Part of a small language model's weights: 2.57M parameters, 11288 steps.
Each number is 500 + 50 x the weight over its row's rms, rounded and kept within 0 to 999. Layers, rows and columns count from 0. Numbers have three digits each. The size before them is the row's rms in percent of the matrix's.

# layer 6 attention key, 96x96, rms 0.138, rows 0-67, columns 0-95
117:418493449463572607557527452480506495482479557552495533449439485464509470508528394440528466527498595537468491454529478421557521537388570474515501542461452455532464503518437420531425513567551584582447527440398447568575537540493487527561561512516497481413495501480555520395499543416452497458
099:455487448589496531508422456473545533493465504598508557471448525538539543558468383484538499620493528499405502460531481443439462508485560493460499514480473525498478443487513439513410540569518596574580511408494519494510582475390511555547468500511488508530485500364539524406568497565508456587
099:524458570517559548499427496579490511482533474414563462550513468464441532539541645508475435449532510485524450467549488545577456480592511456482520420586545564444524402467498490476504468478484398410539456541388468555458406474579510494492527483473585565457469484509472502599470507532484567465
129:460510496454393512519596523496500457488496504527472511502459558433593504489448456534528528568472571530529508573472537473523513492408458439556460625505386390530578471527471489542499522595423514551474490437467500469507498478555416495495509482549515409551570623513530502445500487468430439403
116:455597411472481411475476520494525437510497508557499538513474484430552482513429432603586507496483512558482474527520531457414516473431484467515451559440482432562585490436407406517494500533513580568489504358428556528517513447548482554552424532585479461543523561453550497433520465561514450483
106:515462519539643560450456434557430536428566545438525498421518456581381529499605484430597536449581470476529482453533474480509413488530506485460540442483549552503445551475527445463507449447586535496501466479434397519536525519496514469535514525441534557430539455426550468480520542438544457487
107:591410554539530567530539528463514581485478487530433478475502551548472535508616522399451475547535563473462498437511478529552583553610512491492544447514521505425444495567586546480512530500516461452515451575559469483483513513361477503478505411380528536490434441499435554515503565439487578508
130:518587441519452462491548615511533451536489542569503578550487480425625523518395491560577428501451549613511430573471562527495538444442462481526491534531473375531501405496473455515494536565521512487499436450543486492504476428522512561483422488543453433505462483476508575482570468545439437532
086:560417540500513536549524568460503577521428524543437526503484583536535507494556534428459476593523588503463498426509496535555601535602514483525553489494468504408478508573542531497513512548488501447563411516602467480480534498348482488509443403369499485502444457488482584492539536444476527489
182:442568428472459435471496530511533473538450536548525613521460495459612485512350486615564471497402537585466487526456520443492500483478499470541534551485467472531518496481414437546468521545478558542490467390528554539503489468511512544491451526623451452528506524492531540461552423577435401512
092:572473501486505513520567540541506531460494562484423454410533543503529522584573427429451491587399480533502509472545476507494523485598494478588574452476505462462497596479475627429523483470502537458537466547589408425454554515428462553484418510506479525516459554461480569423495582479454575448
087:530541505596488500500534474455462445520484476535430550459543476440563494485521538330484569507582542487560488481555445538544405474587508472604503485555570491496466502546525493494544478527533525493431484541613464467455396434529498454484576577454494550523444548426439484395453536522480568511
105:326537566571492502512462482412533446593474537571539572524414532465559476558456584518531540479493487457503451453421504543529476610503481532500437487564528450509522434534537399462571521495489488469562526509548508488490488442508498404509497506456514478539386416471541481571509417556503558520
083:586562464476485681463496474482442537565525473517548458478531585409440433433418475487514539471489507513429599470479497529415495450452517482502499509530513581479546545466470625507449522465474485524507531567454515474516377465549483619448453533470421549541519505549517523441442522501483529520
100:576575468494478572484540459484458485493484459501512538487414604489537477504473633480548577482452413571496462377441477467513526522563466509573491466525586495528549393428530477439505497449512524423505481541539430445558447392542502510471437539521500551562465544433496515539453405571451529503
084:591614531535410399587508474447452554482539456449491500548516496565517470408472537486443474521523571507423458490465519431511601497392535459458543548437393491508557510471515509493427573490451469528461524523551521500523510502546582598421377496531568510531534533506441444496444462504524492490
088:486603520425460475454520491554526417429526495427511520487453472483505584368484492495493574486616462446452497447548567478487435517499554555425420519513552524519542537441448404483463570443439521475566567484541582486531483581583467504555490543457450514527494538555566513473521559466509493384
091:553543495473438499541562461591496526392521503453499497504531528562487580433494595552474439470472529496428404464461511424509569460453511535446505500490427516558521473481487500553449427503492497504454473459424561501522489512497460581407437430601497466505644519477469599581506495507504440385
096:529554528516480348495478607427479487520493505440460533501402488512491498506503455479414496607555520483443586456509520553562561536483591529466564493385494472512513614527510583445454548484415450535528478521609511529451554548522528592507464489434510452557423496563535471472525459491509512517
093:609587533534461471457558489499403509526559483425492593581514516540451529468403501411471570513523527461449529484481540523491470547462480538528475556402454487486585616555503583460479565451491471527475530568647500505479508511512471579478530491496529472550489480523404468454523533477509464376
094:550545497463499572482397524535444537486496458491519551442543464582478395514544477359442474499432546495545486524580470523491496466509541471549536441483446636515488455415442540418478539500539490566458543528616504463415451492585532495511415594534435488484531532500483465442511559485491574526
081:453445497533433454475445581564529459455542609433422523483428440534538624590519449510417549534518480457464524433469540495480445541557528565553489463469528474527514582542447506530505510475413499482555456443548490569502524581404493460568446449492555453513422420492604543481504470529547469458
095:458489581500518420606588420458503499521518503447456554563471556535522530470464601488478572566551530470436470459487539455537507546545463567474452534498457463491632510519512401453498481462441524485491518465554600492484562491447413442501449399490552446576517478474512490598511456472526514380
096:436487477448493497445455485510495456426465431438526493500504513529515507442446540596611481438498408599542458507417523439481502566461500534443512493556566501537441440419526365546457463511555493521470478447465471518560554425529563447538555554528502587512578523517601496569485384529515471512
090:418462573489504515433451560534518443577491485573548432575516514484482433446516458514416526406562459538598565500545488504455421498510487355480419574540550523488538458461417416494577505536493472455460538447436564466480451574538487450570434554481474497497515512535605563512485519467513509540
102:496598469402531539346408528553493398453498563452501526405422473453457496506553528524521497511539400559575511473545453492449437524542572540523500518506621532534504522444495494449473496450501519479552501495510484453495456508613439472552501563459377509554484526492595532498532490514496435501
096:521607504448453486498566542494494452448528519411471471470381492508553505431447570496427510556559435501396503410515466473553588507488547549463475480455601492538501498491505536507377479509441466522541492512554516462538406509614476624483512504493450446518579538475608512486471506493484489424
087:553535498470546461478508504518467422526475514538551525581485516467487511451400518478415584513523392500432482421489454473499508452506414496503473487443526565561581460591545520462499470547480537462508549460676511466441491445506390524488458516507373451567592553526478511552442540523493450468
102:639570455473488481377437624553521535431500536455489491476378469509460517532477544544543415540540463520531556444455477507543502534530510491535464490471563475510508529476572516513464539447477601488512346441587471506527483460537514546520550469489422536479430480499452550574521427505495420521
106:434489540618476513526503500517493590551507542564506492518530462558565502603427529416507482451429548461502498529411527557482516546445467471564517528546503442486493540593509525512453533491568487557542493550644437518360458434480568517433488560499491481465434470469491476439403533475478585545
106:505554559557446434446559539522437487503523483507508446549541527507531534471484342429477528437513458499459583555484540553414399585496498403484482564553523496458503619446441459498519511523557435499463550530538451461492552545530542474558473569475547536490579453595570484449479546420498494430
094:427519547528562566420460398546467510533500471546558507446490570492457452499568563535510520423431527473531545534543519552442484556510467589591494550540487547479555413459462519369489469411519475536509569596482537459521432493588459517461500500523460496543418474510379509494536440477466597469
116:439487627484497527525499469549500487545504469465443506426565480469429476541541449556529460582518478508505474565441454493507592503515523468533443433392531547425457495435536495526593552486408400636551551567453437443436434440553530510512511526475540476518501603512483506480523507507474472609
108:498430548528437475539537500489514511468507571508433601442532562521550502480486476472571504483386573455505508497400373509491476489574527532525420484457468513463514516553505493533529542505375536480475508525600517464492407537497557515522509463568532490561468555546456580557528411529358408518
096:528486514493497543451510538473469475543542414436582400554470476537455544456565479548374572494653453506509538534569600521480497515447455447470545485564476484523504495469466531482497427527561477460466525490456485491450543520558476473526437500440508505468548460520513467485427570405662578443
104:497481545484538459541546505485560438536592472477497460443594419484482546509490442515441459535547508562509474578449528502467594463529470485502436400429491584433510574457484481523575627495468396532527506531493436515444436522595476506495530471450587485510486563551485507497384544616513498556
101:472482450492473488558501483540504500480435555513401602455513517445559471524435521515598416486332514494514511509427397514502504446523558547525433530463525486514473500511505497499494555455428528524559463497501534507567449458477555544468559543599457479516462534494453542518592423558363407564
067:478560544514580500526453447503528502497497566507461478512560514466484532563495427514570434432406537565480524529489475584497533465533485471553433450387552542518517507427442498497557553434412439604538476564528477436503411504488518544482495518525475465507486533392421489621452492585400427558
065:468527551490507444538448461561522506439515474533451458540523518473508484537474508513586447417409492509408536496457492559461568447493532555493404494384574448596465460433560525456594549432453544550554516433516508485527384459491501528383600529550525516544486525420531483540521517495421465561
116:524476536470436482479487433462453481493610509447513427533515477556442488509539473574359630497655430442509528505518534423510498523490392470433472480514513504497545538491583484460485475544531535504412533458450479496500605484529553418455544515400523537500541469507561506473489565463580541484
050:553481564477451469413540575492513515451429522610502494469524541487484495518574576413520522546553588498552448474490417511498495589540572466571563546573485463445509522539540445569471489492531616446502413496553436435472543548502405517516472388453471542497494485539469567477546490429444511415
210:488503493446469440518528546505565527504450562565454641480474543477542440532411518494613435500404526533505500515427426509537515519574561508586515513476488514460462554541477490530461516469434554553462432516586515464522473489493501531482523480555442519492441528494463551519586437576333387518
092:471452522509455450484482499484488453471615512498488404565506494551525465469553571417407560472501483532481402413525496414534489468479519545520549484466506473491498575542470469484549590539531398506452499527474446455492494634394517589478496482514551465485553500647423585494547563508519458479
092:470451510547511550448515606541476579498467519475492557514492567528531526535480483513449488442445484512583600513488450485602511593530480506467486496539480490407438399501541595451447416499476428523482478576604480430468489428556485449556439440506550422547511559611457550502426469440482503447
076:519503417465550514497494511590506552504415583506489572452498413562618547516464518495486393441481522444514572516446575495590405515494518502537480518489545504522512550490472448563386597491537535453528453530440520525530433417546467543540626468510530508405550485496439503472518484566571545503
086:562473389551613527585466517553434515591483467547514523421548506466477452560417498476478478558519437585495533463588485535513459486525443459502513451460542469501595508512441490479581476529475510471473530506485444535488452464534521528553569510500606485384500487550457479483388577569419585549
096:409444457556475465480574468556489536395542592478452452470555481539563528604534448462493478443454532516517500514568519493530466491501489503466465514553470528491469518480412552385494540545459464478555432405416539449498480550524514600559471445531505381453584585596452563500442510498548500470
096:448561516479486457438529479354469488475536625466522494558458424480496539525531446555514482555489485399498483579529496492623431541495483424399490543550436462481448504501547449521417504524542646537473507442479483498512491499565484563547491552479440523493569566463490543487552464471568405498
083:464565549483405502473492502401462465421497476493478544551462545517408518463532428560526554486467466510593523551520462575537539494530487467445497546479443538521459402472537479451483471497504630585527541442630475452463492468568498463502412513489478557575523535495578528543515490401406430424
092:442572574521477452447430516561623504454478554525500442417480545585613478481575457526533468509523588469406415464464472499457552528466564557546459578488476439500462486528499536488550457491488518481567520428482576485402477542479474590392544510503568480462507579553558572478518508458520463503
087:457610518456545515502517561519510525517494537509513511406481512516458532473532477465436403545502525621544517545447487501588533569504486431439582493502441487485424449523487540506502388397520490501483506633573491473429480524575504486496475558484488521515444537528418522451346572501472509411
088:529460596520486467456549485499547550552506510447548488634510491417513587512455497567505543431492445587420581498515500408541464515481496442491508421608482459456486608495555582526493479505471434500423483543473530469532614374506521480574487494498424415487466481443500475486475470503481516574
092:481483436570590531545571601454476569578525523536543469430484500444517428572488578469474507591523499343535514461569456502517510520538499549478456503614534464492419457575565523462471414584503456439502453521431510531519545493431501451520393517492478457511475516490458500483502428426557464474
093:494512485518461561516500441505469472482483476517517537509508555507499478545475492498497439366427488558602533555541547567392512460518536542520450521497442551537570504458422474457481564544468537429572456380474563464545494456552533446600478437533372464498464545562646457514476531448492553494
098:482490605472500477463422473512557551506498522489420599571445607491468484507535490660442540480508450500489548477450472573480548557511432450533460503408490501484525492413460519441539471417489549620543550449515499416488529451514495446556511541492478479554449580465583494437513576478418524507
091:371519523454531430461515467474493459485514615526467536505410543487462452496500536605464536509492470472526556545460491425583504565543472456518478507465495530492438473497535453473465390528485580495483581414565472471513650403566519446457507613476537540539559577525463516471468495443482534449
092:500487648608460463415548436476487485538533512451460537541578568509592538578565506471464506473470602482517466486503548506383532454488428463535474535532544411501514584529475493535487498500445423470508471461430577475467521509433508436542573496536371502484442537482518504430498491411460464534
087:472399528531486467425521481437453474486482574512438561576528537568502487475505434506518553446429554537469421487534582475519409473514406446439645480467575508499559480485430494444478519535504496580494560493591524475469532550563432609616431555488510442505521468505526502565477483452447525482
088:482473461470518518560470450535516527480469463579479559553403537490458471445439528588543541454453404545439584538505504503450494561533560509603445475416562585514521452454496464448532520528457528488536581424548498515564502382523488386520516511504580520506581463448590378480510492528492548524
101:529501624553508527430441499419584544495511479496565504488496547542516601415540443408553508523452477545489471455531508488541513500503499369579508444543485558451519418472499518578525475538502411590475573578525485530489555518511490391531464513503468501466466484396547510439494528514442417604
088:498501477556501497575549489476532540432509553538480437503494407436563578507533501423505386491445459566460560555491471473550428543474669506538530451573484527527470526503473533519466569518481473451478464580503460524549427455457511476544567507535387523459571495533369455502519455568538419508
086:487560415486565471540587482522515445571551481459536454447493479508566511448469492453542505551575482548486433478449580426459524473462534498530577490552476478519485572597424537559583469510497412397419484575415539557474504569539508523431547565461520447428508481432421506488414459529590481480
092:477546490534498549544543442491519533508465465502465517541536535410522464535526401540566600506491433536404512560488478557412455546511487545527490440535466585487536470434432585397523507531419461503472542537550514452462485395414496480526518564470430478588574521495461386601532423472475497456
090:570511506494497521462497492445518489566545434443576490580516520470432518441492461531429546492550467506525410485530541558539486444487406418435598507499510495486511559511447477539548519436531451561440508613552511455488507630559489559549425505457438507462411455420456537542468602546438539416
083:474511523504465584590399492485547531467461490528548489492593609494568532530460463527456503519493468541410501592443542495559536452501421543482548515497418515449431508470484584356425496537559534468556531456563518451391464495573475525536493534475478350486522509502556500520496534511543556458
073:578533554508571508453453513468470458445524534444424514549492414499519542516508584413462452512511456533577515452525493480500496523491398484550442447507612458535541540516515484548526543491600413437382474508418451405541415404561521458552450442513601521534561487481518543470547488438504532538
089:569452501423515455400478510434497571426563530466503502468468402524433543505538559489530511487526472429530501502472429450412525517587523442436492492529629447480501522515568515545592556506451593468479487620511530515583433447500504465425540450492527609454503534441455497467535541442451436492
090:464487496462482517548482440521495525486464513482520447458521476580521462510504506575478600466475448447478568486444553534567517543516533516553620450618469546394540484434459498470486508533515352479543504580521571513532571525406506520473489524500432528505498403622448436586440477552459554536